Part of a small language model's weights.
Training: a variant of Adam for these matrices, 701M tokens, 10692 steps.
Each number is 128 + 32 x the weight over its row's rms, rounded and kept within 0 to 255. Layers, rows and columns count from 0. The size above them is the row's rms in percent of the matrix's.

# layer 4 MLP down (transposed), 832x320, rms 0.0289, rows 37-71, columns 192-255
size [108  97  96 107 100  96 104 104 104 103 101 103 104 106  99  98  98  97 106 100 103 103 102  99 103 107  98 102 101  99  97 102  93  94 103]
[[150 135 176  79  87 122 144 103 143 137 110 152 158 153 172 171 101 103 115 106 123 122 149 179 130 136 129  82 106 118 117 112 138 169 145 139 102 116 123  81 106 152 143  92  64 164 129  95 148 200 147 165 123 144  94 112 137 154 113 144  94 128 176 120]
 [134 135 163 137 149 137 182 143 105 132 117 133 107 157 138 139 122 121 129  96 112 146 125 128 124 124  89 171 134 106 121  97  69 104 157 106 175 152 176 125 128 162 195 139 161  92  92 193 157  94  62 126 160 127 112 154  74 197 120 112 125 172 160 126]
 [117 141 145 160  84 131 107 114 123  99 144 139 103 140 183 163 172  88 183 207 115 140 130  82  82 111 149 108 166  63 116  95 124 122 142 150 150 116  91 121 165 146 113  86 124 117 146 173 219 144 139 139  96 123 162 205  68 106 126  97 150 138  57 148]
 [130 167  76 114 124 111 140 184  77 161 168 127 118 193  97  91 150  51 155 146 185 119 158 140 138 141 129 176 114 188 136 137 124 136 109  76 172 115  80  97 113  80 129 140 142 111 158 117 109 117  88 121 131 130 112 176 109 183 106  42 142 157 128 173]
 [156 192 122 132  71  93 153 179 125 174  97 134  66 124 120  74 130 165 161  94  60 118  94 144 138 138 161 122  85 163 146 143 122 156 119 167  91 146 140 171 124 146  98 136 129 197 147 103 154 109  86 141 135 139  59 170 153 161  57  63  96 178  67  77]
 [109 144 112 119  80 145 128 122  89 138 117 145 117 113 126 167 134 125 106 144 143 120  56 100 113   8 115 119 133 125 128  89 144 186 103 167 142 104 114 125 144 134 144 117 167 143 158 209 122 115 150  95 161 142 133 201 124 116 131  97 160 194 178 130]
 [154 137 156 148  92 135 115 126 147 116 140 159  84  97 138  97 124 138 119 113 103 154  96 124 113 144 164  86 132  72 143 156  94 135 166 127 197 107  88 134 105 158  64 138 135 130 100  96  55 153 133 141 169 128 115  82 158  85 139 124 129 127  86 129]
 [192 114 150 191 108  85  92 123 107 172 161  65  79 124 134 138 155 151  90  68 128 128  82 126  57 134 136 151 101 155 166 159 104 121 118 165 138 150 177 173 181  89 177 160 141 104 165  65 132  68  50 167  96 109 139  94  90  92 104 172 125 165 158 122]
 [126 107 156 137 155 175 151 106 103 140 105 114 108  88 122 150 126 165 133 194 115 152  93 206  97 118 150 162 186 173 166  96 134 153 136 148 151 108 125 137 111 131 130  98 115 159 133  88 163 138 155 133 128  97 168 133 170 156 175  89 102  81 122 163]
 [190 137 110 170 162 125 166 127 125  91 122  75 127 131 156  62 142 110 141 152 144  78 145 152 138  71 162 103 134 155  66 110  95 147 109 169 108 112 140  79 145  79 136 136 145 126  80  54  75 144 139 109 131 184 119 136 120 164 104 135 109 188 144 136]
 [126 112 167 189 104 166  64 155 147 112 127  77 160 117 113 175 163 108 129 104 151 131 183 104 115 121 158 121 143 119 100 230 133 127 172  90  89 185 127 150 123  93 107 168 125 165 149 101 178 128 183  46 133 132 157 174  81 148 127 118 186 122 145 116]
 [139 132 198 116  66 142 131 208 151 137 101 145  51 168 148 174 135 121 187 119 165  89  84 106 139  98  91 105 152 108  80 102 124 128 127  98 168 150 116 116 129 110 143 177  81  92 196 121 122  77 149 148 102 172 122  95  69  98 153  93 134 116 139  72]
 [120 126  93 150 145 131 157  87  85 121 131 118 110  81 156 125  92 182 151  94 104 166 129 136 112 129  89  93  97  96 140  77 120  75  76 124 174 135 169 135 113  92 111 145 142  94 124 147 156 119 102 165 117 125 124 101  98 161 117 161 144 146 148 118]
 [143 154 187 158  97 109  89 132 149 109 149 108 125 151 141 161 141 184  69 103 123 143 114  90 142 154 134  73 126 173  95 169 121 120  75 153 111 156 159 172 177 103 146 111 186 130 103  76 111  84 132 101 195 145 146 121 115 111 180 148 202 125 137 123]
 [128  85 108  89 141 184 108 155 111 143 137  86  83  89 122 168 149 153  88 116  61 125 224 162 124 103 107 145  16 101 122 113  75 116 140 114 149 115 103 129 165 129 143 187 118 126  77 157  94 104 123 169 105 102 161 167 171 137  88 155 110 121 129 186]
 [109  91 150 191 131  86 179  96 111 113 128 165 131 140 145 129 202  77 140 122 193 107 145 119  99 165 114 150  64 180 114 109 175 130 109 147 118 123 110 168 152 106  99 162 136 162 121  78 174  97 111 136 145 179 114  78 109  89 147 178 161  93 178 141]
 [201 167 119 214 142 111 143 133  96  57  90 164 137 112 135 137 124 112 138 154 132  71 102 109  99 138 162 162 130 180 153 132 104 130 151 105 166 125 158 176 112  99 153 127 151 137 168 107 190 151 100 165 155 163  95  92 146  73 139 110  68 141 171 102]
 [175 132 158 152 121 151 121 188  49 149  90  48 117  74  93 108 144 110 136 192  75 114 108 184 180 102  77 158 149 118 158 151 174 142 120 127 179 171 164 158 139 133 147 154 106 153 151 116 116 134 136 120 133 136 107  95 133 126 138 114 117 160 175 163]
 [110 107 172 109 169 109 162 148 139 123 129 125 137 157 178 144 138  92 129 139  92 143  97  93 124 171 104 153 160 113  86 147 144 116  72 127 182 186  97 152 111 145 114  73 178 138 151 131 159  87 137 108 129  73 152  90 120 131 131 113 132 135 194 186]
 [107  80 100 137 189 106 128 117  89 201  64 113 138 112  66  69 182  64  89 141 120 144 133 160 117 114  93 133 107 127 109 162 100 126 206 110 106 114  55 159 112 157 109 121 120 155 125 131 171 217 124 117 123 113 117  99 168 181  90 148 134 141 185 111]
 [106 169 145 167 126  83  87 181 135 134 102 129 102 101  76 152 114 152 116 179 118 119  50 150 143  84 126  59 132 148 143 149 108 127  51 146 141 150 156 135 122 162 119  77 139 170 163  92 121 132 160 115 212 154 136 134  97 145 126 148 145 105 141 157]
 [119 153 157 129 182 107 179 160  59 130  55 115 123 150 106 122 112  94 109 125  76 122 147 172 155 131 213 124 127 119 127 141 145 206 159 150 117 105 179 123 142 126 102 122 103 167 109 175 143 145 101  81 178 122 151  86 191 118 167 172 181 125 153 115]
 [135 195 153 158 203 117 127 128 145 128 122 131 127 137 173  56 184 128 126 140  37 165 153 129 139 122  96 128 106  80 153 160 155  99 105 152 127 116 136 122 118 168 124 197  91  73 100 125 130 105 120 189 112 171  71 161 125  64 135 171 113 134 169 103]
 [ 50 187 150  84 127 164 113 124 193 132 134 114  70 148 122 144 179 142 163 148  96 148 116 102 135 159 135 162 182 171 162 150  84  97 141 108 108 124 128 162 135 141  98 122 143 147 162 126 140 101 109 107 180 165 164 142 113 151 170 104 187 138  53 197]
 [153 151 170 129 159 119 158  96 138 127 116  97  85 180 185 118 157 141 145 127 103 144  35 166 131 111 127 110  94 138 182 107 106 105 129 137 126 125 100  99 104 146 217 124 126 152 134 123 139 106 148 109  92  69 119 105 146 155 142 133  60 144  93 193]
 [124  94 181 171 112 154 138 150 119 143 121  96 186 167 151 113 136 128 161 137 110  92 128 167 127 120  83 142 148 110 135 111 169 102  97  85 148 170 112  72 141 109 118  78 144 174 192 150 203 157 137 115 181 129 151 170 153 165  97 129 147 153 157 119]
 [113 118 177  70 135  79 120 127 108 138  79  92  86  61 142 110  99 164  75 176 116 108 176 175 175 100 163 141 156  81  65 102 142 150 125 126 143  99 175 151 110 174 120 170  70  87 151 132 141 111 163  57 136 171 101 168 127 148 160  80 115 115 108 112]
 [140 136 138 145 130 148 132 112 112  89 171 123 166 118 104 130 126 164 131  83 118  89 236 120 118  93 173 167 123 121 161 129 155 129  75 118  67 154 117 135 110 155 122 191  77 143 127 156  58 176 110 162 151 123  70 196 151 169  71  55 150 148 131 161]
 [137 182  94 135 153 103 157 121  26 168 160 142 114 120 106 145 140 175 109 167 117 119 126 145 126  72 121 143 173 146 161 172  99 128  85 129 114 103 163  83 158 159 161 155 127 116 145 127 151 125 126 104 155 130 142 140 133 167 123 148  85 146  39 190]
 [123 136 103 149  93 165 178 154 121  91 130 109 192 121 122 110 157 149  65 104 130 145 111 168 131  98 183 119  89 136 144 112  94  96 149  92  99 105 176 127 130 103 183 135 134 115 106  59 104 164 172 115 137 110 104 156 170  98  87 181 127 127 100  50]
 [125 137 165  99 149 150 128 164 160 128 128 170 113  99 133 140 155 128 167 133 134 130 120 122 159 139  67 132 117 140 119  83  83 137 142  80 150 105 125 107 166 126 138 136 116  97  98 144  84 173 116 142 140 145 129 179 146 139 139 187 165  79 195 143]
 [145 139  88 110 142 144 166  83 137 144 108  92  70 122 174 132 141 174  98  71 137 112 140 116 110 237 181 123 208 138 121 141 147  88 119 192 182 110 140 117 120 128  86 144 205 166 129 108 108  88 126 111 213 142 166 133 152 150 161 117 133 108 138 144]
 [136 101 151 114 126 119 159 116 136 152  97 131 136 133 185 130 153 161  87 169 127 102 122 101 185 158 125 171 144  78 102  79 118 103  84 107  90 105 161 114 123 137 112 123 137  98 103 171 121 146 147 131 137 128 104 184  99 106 126  93 120 151 102 179]
 [148  97 128 133 156 103 118 181 111 126 113 129 110 141 133 134  93 112  86  78  97 192 130 117 130 117 116 145  99 140 152 139 134  95 155 113  67 120  92 138 162  91 165 127 117 114 121 166  97 119 180 175  58 155 168  67  79 117 132 112  58 100  61 197]
 [ 97  88 107 195 169 148 145  52 123  85 125 138 104 143 110 168 160 125 169 153 153 141 122 144  89  53 141 167 112 201 100 176 125 136 117 126  82 119 122 104 111 141  80 105 107 217 101  65 129 130 129 131 205 118  90 111 153 175 128 126  87 102 115 104]]
# layer 4 MLP gate, 832x320, rms 0.038, rows 38-72, columns 192-255
size [ 96  93 101  97  93 105 106 105 103  99 107 106 100  98  98  99 102 105 104 102  99 104  99 104 108  99 104 104  94  94 101 105  97 101 106]
[[124 140 137 145 141  94 128 175 159  97 108 184 139 127  81 143 130 137 154 164  64 148 134  86 149 127  75  90 114 119 107 157 135 128 110 148 136 108 125 120 149  84 142  87 120 150 185 104  95 124 136 122  95  83 155  92 112 125 112 174  67 131 118 100]
 [135 129 112  80 118 123 111  97  98 109 101 133 132  96 130  85 169 106 167 101 154 136 144 117 167 154 109 152  74  95 116 117  77  90 111 122 141 110 113 108 144  86  91 123 143 104 131 137  60 113 135 111 145 110 136 172  77 131 127 126 133 178 221  80]
 [125 168  77  84 108 122  97 174  63 122 158 107 131 217  87 116  56  95 108 143 178 142 137 175  58 103 151 125  70 150 162 142  94 119  92  98 126 120 151 146 153  75  74 134 184 174 126  76 143  67  94  97 174 120 158 145 109 121 118  85 146 129 126 183]
 [125 134 149 134 138 176 117 110  41  82 142 158 164 182  65 127  99 163 125  97 131 161 140  67  95 127 117 101 101 116  53 159  82 122 137 133 116 126 134  89 128 131 144 102 126 106 103 125  94 151 161  94 135 136 174 108 169 165 105 131 107 123 131 168]
 [ 95 133 138 148 157  84 106  86 137 145 165 124 156 114 126  82 135 117  45 103 121 127 120  54 157 184 130  96 140 140 101 148 181 116 105  97 118 141  90 149 138  84 109  70 151 116 206  96 127 114 143  93 180 134 132 152 112 103 174 227  94 137 175 189]
 [142 160 136 124 198 121 128  88 127 107 106 149  87 162 140 103 153 181 153 120 159 123 136 156 168 114 178 171 149  64 161 143  62 131  67 140 161  84 143  85 189 155 129 141 140 134 108 140 143 132 141  84  89 118 130 132 147 137  86 121 144 115 102  93]
 [122 146  73 149 151 136  77 112 129 109 128  55 147 112 107 141 178 139  90 120 130 169  64 151  88 150 127 155  78  65  79  92 139 128  85 123 119 109 155 137 183 100 112 160 178 181 198  65 151 107 101  99 115 149 138  93 123 154 135 110 187 181 100 179]
 [142 144 133 119 132 118 165 152 187 147 133  92  93 158 112 132 153 139 160  89  88 178 141 143  66 100 115  92 136 171 129 123 153 112 155 182  96 115  58 174  71 154 112 204  95 115 177 108 127 150  85 171 154  97 155  35 132 100 156 184 165  83  86 157]
 [122 151 188 152 118 153 152  85 178  70 143 108 140  88 166 136  79 135 160 112  56 100 202 179 109 128 159  81 182 118 129 110 128 143 137 132 123  88 103 151 126 108 150  99 101 127 115 127 112 173  84 127 140 105 132 159 151 177 106 177 108 139 142 126]
 [120  91 149 145  75 137  88  90 184 112 106  62 156 107 181 136 130  83  85 117 119 156 152  87 118 116 108 147 173 145 146 178 173 125 166  58 144 164 124 118 142 103 156  95 172  78 107 129 150 132 195  32 127 140 140 167 155 119 177 107 158 163 144 101]
 [138 175 137 128 127 171  69 177 106 102 161 118 118 159 136  86 107 113 100  97 113 114 161  83 141 179 130 142 160 136 127 167 146  86 143 126 118  97 146 108 136 191  87 202  89 124 175 181  80 101 129 128 151  90 177 101 159 130 202 114 147 120 141 139]
 [112 125 170 154  68 108 151 127 103 128 105 104  97 173 164 116 166  80 127  84 101 100 148  97 155 150 132  78 102  62 132  95 129 177 102  46 178 144 117  80 115  88 133  95 167 177 173 121 129 187 158 103 100 169 126 139 104  88  86 123 154 130 173 174]
 [148  94  65  77 111 160 148 149 130 134  57 128 153 110 116  68 122 105 120 152  98 189 129 172 106  53 133 111 123  65 164  73 141 120 125 154 154  91 160  97 128 134 171 100 132 174  97  76 167 189 146 125  99 131 131 157  90 156  74 128  89 140 166 130]
 [130 177 179 119 180 111  54 145  77 112 191  81 127 107 153 102 114  96 131 184 122 184 159 171 137 111  88 142 108 125 119 103 104 120 125 118 162 140 155 149 193 142 126 178 160 168 108 139  69 123 171 135 129 109 151  92 161 151 102  97 119 147 147 111]
 [ 59  76 182 188 135  96 159 161 147 156 183 154 175 146 135  81 122  84 126 166 164 124 130 160 111 147 141 140 186 153 132 132 102 184 148  84 175 158 118 154 142 109 166 114 164 157 178 130 131  85 109  92 195 115 115 137  86 113 174 142 108 148 132 172]
 [108 187 147 110 111  92 109  74 113 132 144 166 129 121 181 105 104 184 216 102  93 118 159 179 153 185 131 101 131 125 137 167 137 141 177 114 145 132 108 176 146  90 155 151 174 121 122 137 108  71 121 147 176 131 125 160 140 162 190  76 168  75 116  79]
 [ 99  92 148  84 131 157 140 155 146 152 101  83 141 129 123 135 130  90  73 146 140 168 104 156  99 129 138 107 135  71 126 141 146  63 118 168 105 158  64 171 101  98 206 153 176 145  91  82  58  95 149  98 112  94  99 139 161 164 122 166 117 162 144  77]
 [187 134  99 133 138 224 125  82 108  93 158  83  71 168 148 111 199  83 187 107 148 127 191 137  94 163 132 118 134  62 168  86 139 119 139 115 182 131 182 113 155  85 121 110 127 179 130  66 116 177 124  96 119 145 147 110 102  84 126 124 167 156 128 182]
 [103 113 186 141 135  98  77 138 124 203 150 111 145 169 151 131 158 151 205 158 115 175 165 154 134 158 175 129 130  90 181 157 109 152 144 131 123 113  92 109 124 160 133 131 153 134 178  92  61  82  65 101  35  95 155 164  98 123 168 155 137 133 137  64]
 [149 118 154 112  73 130 135 116 107 128 129 120 107 121 106  67 118 191  96 176 130 131 180 128 136 123 156  88 171 100 131 107  97 158 161  97 191 183  98 141 138 122 116 113 121  93 191 151 119 144 132 140 123 135 110 145 161 113 148 153 118  79  86 119]
 [ 83 125 121 108 171 122  99 110 115  63 143 175 146  81 122  98  98  86 112 178 123 138 135 182 114 110 164 135 118 102 116 106 108 159 178 141 103 177 141  48 121  86 130  85 100 167 155 162  94 144 181 114 155  69 133 152 180 102 107 134  71 154 139  97]
 [ 83 134 124 113 168 149 117 182 125 133 119 141 148 105 147 145  93 154 127 146 172 129 145 103 112 141 159  66 104 108 115 103 109  94  99 156 120 169 150 117 202 127 116  79 162 175 134  90 113 123 155  87 135  90 114  96  96 134 158 128 127 151 131 118]
 [132 111 102 122 121 141 165 111 110 109 152  98  74  99  88 171 190  73 120 120 116 156 123 106 152 153 178 101  82 142 128  97 146 141 127  55 124 152 146 140 157 146 145 114 115  93 129 158 105 198 114 124 108  94 100 146 145 142 100 138  95 148 135 147]
 [107 123 140 129 122 140 120  85  95 152 119 116 103 175  92 100  91 161 102 132 150 173 123 140 131  97 153 139 131 101 133 126  99 116 148  89 169 119 182 124 195 107 135 127 169  76 140  93 107 128 145  58 109 126 126 145  73  95 161 113 156 110 106 103]
 [120  99 139  95  82 147 102 122  66 134 140 107 139 149 172 146 163 160 129 124 144 134 138 128 148 175 170 114 124 126 126  81 118 135 115  94 158 178 182 106 150  95 145  70 159 147 173 122 122  94  83 117 120  95 149 148 121 171 109 150 106 147 123 130]
 [ 98 164  55 133  78 182  99  85 121 143  89 112  82 141 179 120 189 154 121 126 142 150  97 103  96 168 139 108 138 128 122 116 158 143 158 115  88 160  97 136 152 142 134 112 152  88 160 148 199 106  86 107 153  60 124 126  70 114 125  92 144 125 109 140]
 [217 134 181  92 139 117 153  90 180 132 100 119 180 108  88  94 125 150 107 151  97 149 122 125 112 119 227  97 146 193 111 116 120 139 155 185 144 118  91 160 151 105 171  76 118 113  97  88 174 108 141 123  90 103 167  94 141 104  98 140 116  67 165 113]
 [152 152 110 169 150  60 127 107 158 144 127 122 180 178 118 173  66 152 100 140 122 124  89 127 153 101 103 177 160 131 132 152 157 134 116 149 119 116 195  97 179 135 134  97 142 167 160 114 202 121 156  84 164 100 144 192 141 124  79 130 105 151 106  82]
 [127  77 136 151 198 170 166 157  77 148 126 101  96 103 132 142 182 115 117 145 152 181 147 221 123  54  70 120 124 144  91 152 126  94 150  63 110 142 109 109 126 110 108  71 119 162 205 133 138 125 142 152 153 145 148 120 111  94 116  73 112 138 104 119]
 [ 86 121 114 110 101 114 193  96  91 112 154 146 128 163 125 154 173 159 112 116 144 145 133 136 175 104  98 153 140 151  97  98 120  67 115 161 140 114 112 145 170 124 144 155 180 122 148 149 170 114 122 153  96 132  91 151 149  68  80 133  67 164 129 131]
 [ 84 155 106 135 142 135 160  98 167 143  88 139 118  94 210 153 151  67 163 107  76 150 145 163 114 165 155 177  77 151 154  74 156 130 151 174 173 143 141 113 171  80  86 173 180  99 112  85 179 153 120 140 174 133 160 120  72 165 139  75 142 138 101 131]
 [128 119 145 146  97  87 202  85  79 113 142 107 152 137 173 150 129 174  62  83 127  98 111  84 110 145 150  36  88 165 160 129 153  89 118 163 148 124 176 149 130 138 126 164  68 146 152 107 155 126  63 116 181 111 148  80 114 125 120 122 168 115 111  82]
 [ 99 126 142 133 103  96  81 187  48 147 115 135 135 141 113 159 107 169  76 149 156  62 106 117 166 112  99 158 167 132 168 115 119 157 137 117 115 127 149 106 108 139 141  74  91 188 199 115 186 140 164 163 178 134 150 138 117 118  99 122 105 115  64 182]
 [187 173 134 105 203 123 108 137 116 167 151 151 126 108  90 140 175 185 160 129 134 173 100 153 173  83 181  88 125 137 118  82 145 135 124 133 158 104 117 146 129 100 125 141 122 128 196  74 149 157  78 139 106 124  90 127 196 121 146 159 120 115 112 106]
 [135 153 172 147 103 179 107 111 145  63  89 162 127  82 144 115 114 134 160 112 162 114 126 156 177 148 148  63 138  85 145  71 180 151 118 138 163 189 191  90 143 132 152  90  93 101 133  86 151 128 115 132 119 126 119 140 166 168 190 173 104 131 114 173]]
# layer 4 MLP up, 832x320, rms 0.0363, rows 38-72, columns 192-255
size [ 94  95 105 100  95 102 103 100 103 104 100 102 103 101  97  98  99 103 102  99 102 101  99 102 106 101 102 101  98  96 106 102  97 100 104]
[[143 129 140 160  94  96 125 115 138 161 110  59 101 123 152 164  95 125 115 159  64 136 131 160  55 167 126 121 145  72 114 178 148 163 140 162 121  89 144 141  77 124 117 100  65 160 171 172 132 147 136 150  99 156 113 136 109 158 145 162 153 156 140  91]
 [143 125 111  79 135 153 113  86 153 161 105 170 133 177 150 112 105 139 115  91 142 136 106 153  87 169 114 103 178 110 113 167 159 135 151 176 110 131 162 104 163 165 137 130 134 148  89 137  83  64 179  94 124 147 127 152 169 152 146 141 149  49 114 139]
 [192 178 102 143  87 157 121 149 181 162 110  88  66 187 166  96  92 136 139 115 145 140  38 121 119 140 138  73 148 166 199 128  74 155 144  76 129  91 135 181 156 166  96 105 132 130 121 144 110  96 165 155  86 111 146 127  92 138 138 151 148 118 136 117]
 [124  84 106 133  57  78  96 163 161 118 150 149  84 123 109 187 125 159 118 101 155 130 146  89 138 173 187 159 130 129 143 113 141 145 180 130 145 112 177 167  90 167 118 149  98 138  88 122 100  69 125 104 102  99 103 137 130  93 104 149  92 186  73 132]
 [154 124 173  78 144 154 154 137  73 119  77 126  84  88 191  84  78 106 111 155  71  93 111 144 140 173  94 135 141  93  83 175 144 153 166 162 111 150 160 114 143  93 131 130  96 193 148 109 103 144 172 143 160 116 141 157 130 115 121 134  84 103  75 165]
 [123 153 145 132 114 102  98 102 102  90 106 117 123 168 137  55 195  32 155 112 160 176 153 137 105 174 151 138 159  50 100 101 100 175  98  96 183 128 164 109 103 176  94 144 131 133 121  87 133 111 111  76 145 165 159 177 115 187 123 152 126  91 131  86]
 [ 47  89 155 102 176 138 188 171 107 147 110  99 183 182 131 142 118  89 123 140 193 142 160  99 134 139 177 163 137  94 100  88 154 108 162 111  77 199 129 134  94  68 152 147 155  89 168 123 174 127 157  85 130 101 110 154 124 111 114 136 136 123 189 199]
 [112 111 115  64 102 127 149 121 139 130  56 143 144  92 116 134 100 192 176  94 151 168 112 102 168 123 142  84 118 114 119 133 133  82 137  98  78 105  83 103 163 117 195 152  71 139 128 183  97 157  94 138 103 146 120 185  81  47 145 130 145 157 110 105]
 [100 137 119 132 159 100 175 112 102  49 136 118 145 116 135 129  98 237 112 169 159  97  96 149  93 160 160 115 150 103 117  75 121 122 141  88  92 100 121 153 163 161 160 115 152 106 127 161 127 116 158 128 121 117 150 155  82 196 155 151 142 123 161 120]
 [ 84 194 138 180  91  99 122  74  98 167 148  60 138 104 167 112 107 103 121 123 170 137 153 185 151  95 148  81  97  97 179 151 129 130 117 116 189  85 134 123 189 187 132 118 205  98 114 116 117 117 118  61 161  79 152 119 116  72 140  99 127  89 161 173]
 [194 122 139 159 135 216 119 130 144 138 151 145  99 148 146 137 145  71 128 187 119 188 162 132 121 153 180  82  87 116 162 144 176 134 163 135 157 187 143  86 135 149  93 114  75 193 126 156  93  82 127 136 135  67 126 127 126 118  83 140 173 160 108 147]
 [117 156  84 126 149 115  91  96 115 142 111 120 142 119  98 118 138 151 127  75 109 163 169 131 122 100 139 104 105  88 105 145 129  92 105 143 145 179  83 111 137  63 141 173 142 149 162 182  54 171 107 157 150  95  67 129 106 107 163 135  98 112 103 112]
 [133 109 104 118 180 178 143  95 122 186 124 198 159 106 117 142 132 138 115 152 139  98 121 110 203 126  81 106 136  81 109  90 138  70 103 163  88 152 152 137 165 172 138 197 119 116 174 147 122  74 182  94 119 173 119 138 153 124  75  90  88 152 111 146]
 [ 93  83  53  98 138 136 152 145 125 101 143 120 114 184 145  86 131 121 146 169 121 165 148 124 112 115 125  75 143 102 153  85 108 187  98 120 108 126 177 107  98 104 141  85 110 144 141 144 139  67 136  89 108 142 161 164 127 144 137 187 112 142 101 167]
 [160 141 140 143  76 169 108 180 161 134 120 128 162 131 144 142 163 163 157 125 134 149 145 180 160 138 161 151  84 123 174 172 124 164  80 143 141 130 126 189 149 180  72 103 121 107 138 128 136 129 129 155 185  73 153 154 126 156 125 123 109  85 168 165]
 [124 131 125 115  89  65 139 134 134 134  76 193 105 100 150 124 100 143 116 120 144 149 144 141 170 111 204 147 142 146 146 164 130 174 136  76 154  80 131  97 159 179 196 127 110  63 165 153 126 172 154 105 121 126  93  71 111 128 102 151 105 106 196 126]
 [123  80 153 174 115 147 112 148 110 144 170 101 174 165 170 120  93  56 107 122 119 168 100 134  85 164 149 152 140 124 100  95  69 147 140 100 118 124 130  84 103  82 195  95 123 120 107 105  97 122 130  54  71 131 130 161 115 130 129 191  97 146 127  99]
 [130  79 140  78 130 185 121 130 108 166 124 109 161 129 121 156  86 131 100 115 132 159 101 165 164 117 147 148 138 180  65 165 137 111 156  91 156 125 146 130 163 113 130 143 100  93 148 130 134 125 157 134 127 111 196 179 121 164 147 159  99 143 171 132]
 [144 134 104 164 147 143 190  64 108 126 132 143 141  88  81 167 103  81 124  97 140  99 120 131 104 166  86 123 114 156 114 130  70 153 153 125 109 166 168  88 143 138 205 112 103  89 136 119 190 122 111 122 151 182 116 111 103 208 150 114 141 153 129 137]
 [122 163 108 133 150 108  95 101 104 115  84 129 176 130  92 132  75 152  89 141 140  70  94 124 161 139  71  97 123  85  98 144 127 159 158 155 144 133 123 152 119  92 122 119  75 101 132 147 169 175 159 148 196 156 133  81 181 145 137 121 154 125  90  99]
 [ 89 169 106 101 160 154 118 145 152 173 128 148 116 129 126 133  71  94 204  76 107 127 125  82  77 122 201 104  86 118 120 163 159 170 135 126 151 115 103 152 143 126 102  98 101 175 203 152 116 130 141 161 107 140 128 101 151  88 177 112 144  79 189 151]
 [ 95 100 111 144 170  90 141 122 119 189 127 172 171  89 100 122 115 167  84 207 133 121 122  88 123 151 139 138 132 124  85 104 158 130 153 158 121 164 126 152 124 204 124 167 181 123 149 125 160 126 103 148 123 126 142 190 143 107 152 143  58 131 119 178]
 [130 144 146 165 142  85 114 184 120 150 124 150 121 119  94 135 141 169  81 118 118  94  91 172 147 124 182  89 104 157 169 198 109 151 128 140 111 155 103 135 129 105 169 140 142 159 130 100  90 124 160 161 158 146 120 125 139 107 119 122 134 144 138 108]
 [192 136 190 112 145  86 133 130 153  97 141  77  70 154 170 119 119 154 128 116 141 113  71 156 159  93  85 155  87 208 133 131  99 122 116 172  75 110  68 104 151 166 162 146 104 130 178 129 171 175 112 104  80 126 115  98 122 164 123 140 109 124 144 133]
 [ 99 156 181 203 104  79 128 125 119 129 169 111 140 186 126 121 128 147 107  97 136  97 125 217 121 136  73  90 157 150 107  85 213 131  91 146 157 109  88  83 115  92 101  97 113 168 158 115 116 130 133 182 163 144 209 170 103 117 119  95 147 149 108 157]
 [ 79  72 175 100 167 109 141 191 159 201 130 136 132  89  93 110 120  85 121 106 123 153 168  80 183 169 175 129  96 163 128 121 137 186 170 115 145 150 124 150 110 142 101 175 129 118 109 135  63 152 150  83 146 124  70 155 142 191 143 125 111 102 112 119]
 [ 87 102 136 172 146 107  88 145 130 100  82 108 134 118 149 140 162 125 155 174 106  82  95 100  64 169 108 120 140 139 158 165 199 102 164 107 108 179 111 189 112 144 134 131 158 135 112  82 143 130 121 176 123 120 141 135  95 135 197 166 116 159 143 101]
 [154  76 152 150 152 195  89 132 140 172  75 139 180  92 157 121  91  99 183 101 127  86 175 160 132 113 181 123 138 128 153 139  70 179 137  97 157 175 135 112 152  97  70 122 140 158 128  93 159 121 111  81  84  97 104 135 177  97 159 100 119 131 114 130]
 [ 76 149 104 110 160  52  71  99 126  99 142 142 112  98 154  88 184 112 138  66 141 142 101 105 109 128 129  85 154  52 134  62 138 115 110 131 151 118 173 111  92 158 133 128 134  90 105 108 140  91 157 123  95 139 127  83 140  95 156 121 165 110 137  92]
 [ 98 118 123 125  91 139 147 176  83  91 182 148 118  82 127 159  79 121 116 131 128  79 118  67 194  99 107 150 113 154 166 125  71  99 134  77 113 104  96 159 119 160 170 170  41 104 108 175 144 115 105 134 112 136  82 142 139 151 145 159 143 156 129  97]
 [170 137 126 155 161 102 176 103  95  85 138  95 146 104 116 116 160 209 149 112 184 139 181 142  79 131 156  77 171 160  69 127 118 102 183 173  56  95 101  96 153 132 110 130 140 205 112 112 167 147  70 115 116 101 133 111 153  86 177 153 118  79 189 153]
 [174 151 154 138 100 149 104 120 151 150  83 126 123 116 165 161 142 150 130 143 128 192 120 175 194  97 147 137 151 121  91 100 152 165 102 148 164  68 145 109 131 126 107 138 154 140 160 158 112 103 204  98 125 154 127 159  73  82 154 137  92 144 103 125]
 [128 160 135  91 113  98 103 122 103 114  79 195 127 165 100 116 178 183  94 160 148 161  89  66 185 119 114  89 119 155 120 104 142 130  99  96 130 108 137 160 159  78 135 133 152 128 125  96 171 195 169 127 114 162 104 169 100 104 132 148 102 167 107 127]
 [130 123 142 132 144 164 123 127 218 120 106  87 162 130 105 125 117 190 130 121  96 109  87 170  96 142 188 126  93 173 104 164 148 129 147 103 163 154 108 163  90 141 134 122  43 142 128 107 178 123  80 178 110 113  90 137 133 103 187 144 108 132 144 114]
 [148  92  95 143 166 131 159 115 191 136 160 101  73 124 110 115 107 112 187 168 151 113 106 157 152 160 156 133 108  69 146 141 174 147 178 178  89 121 122 138 104 143 150 174  49  89 112 100 133 104 145 130 120 120 135 118 191 108 151 133 152 125 116 129]]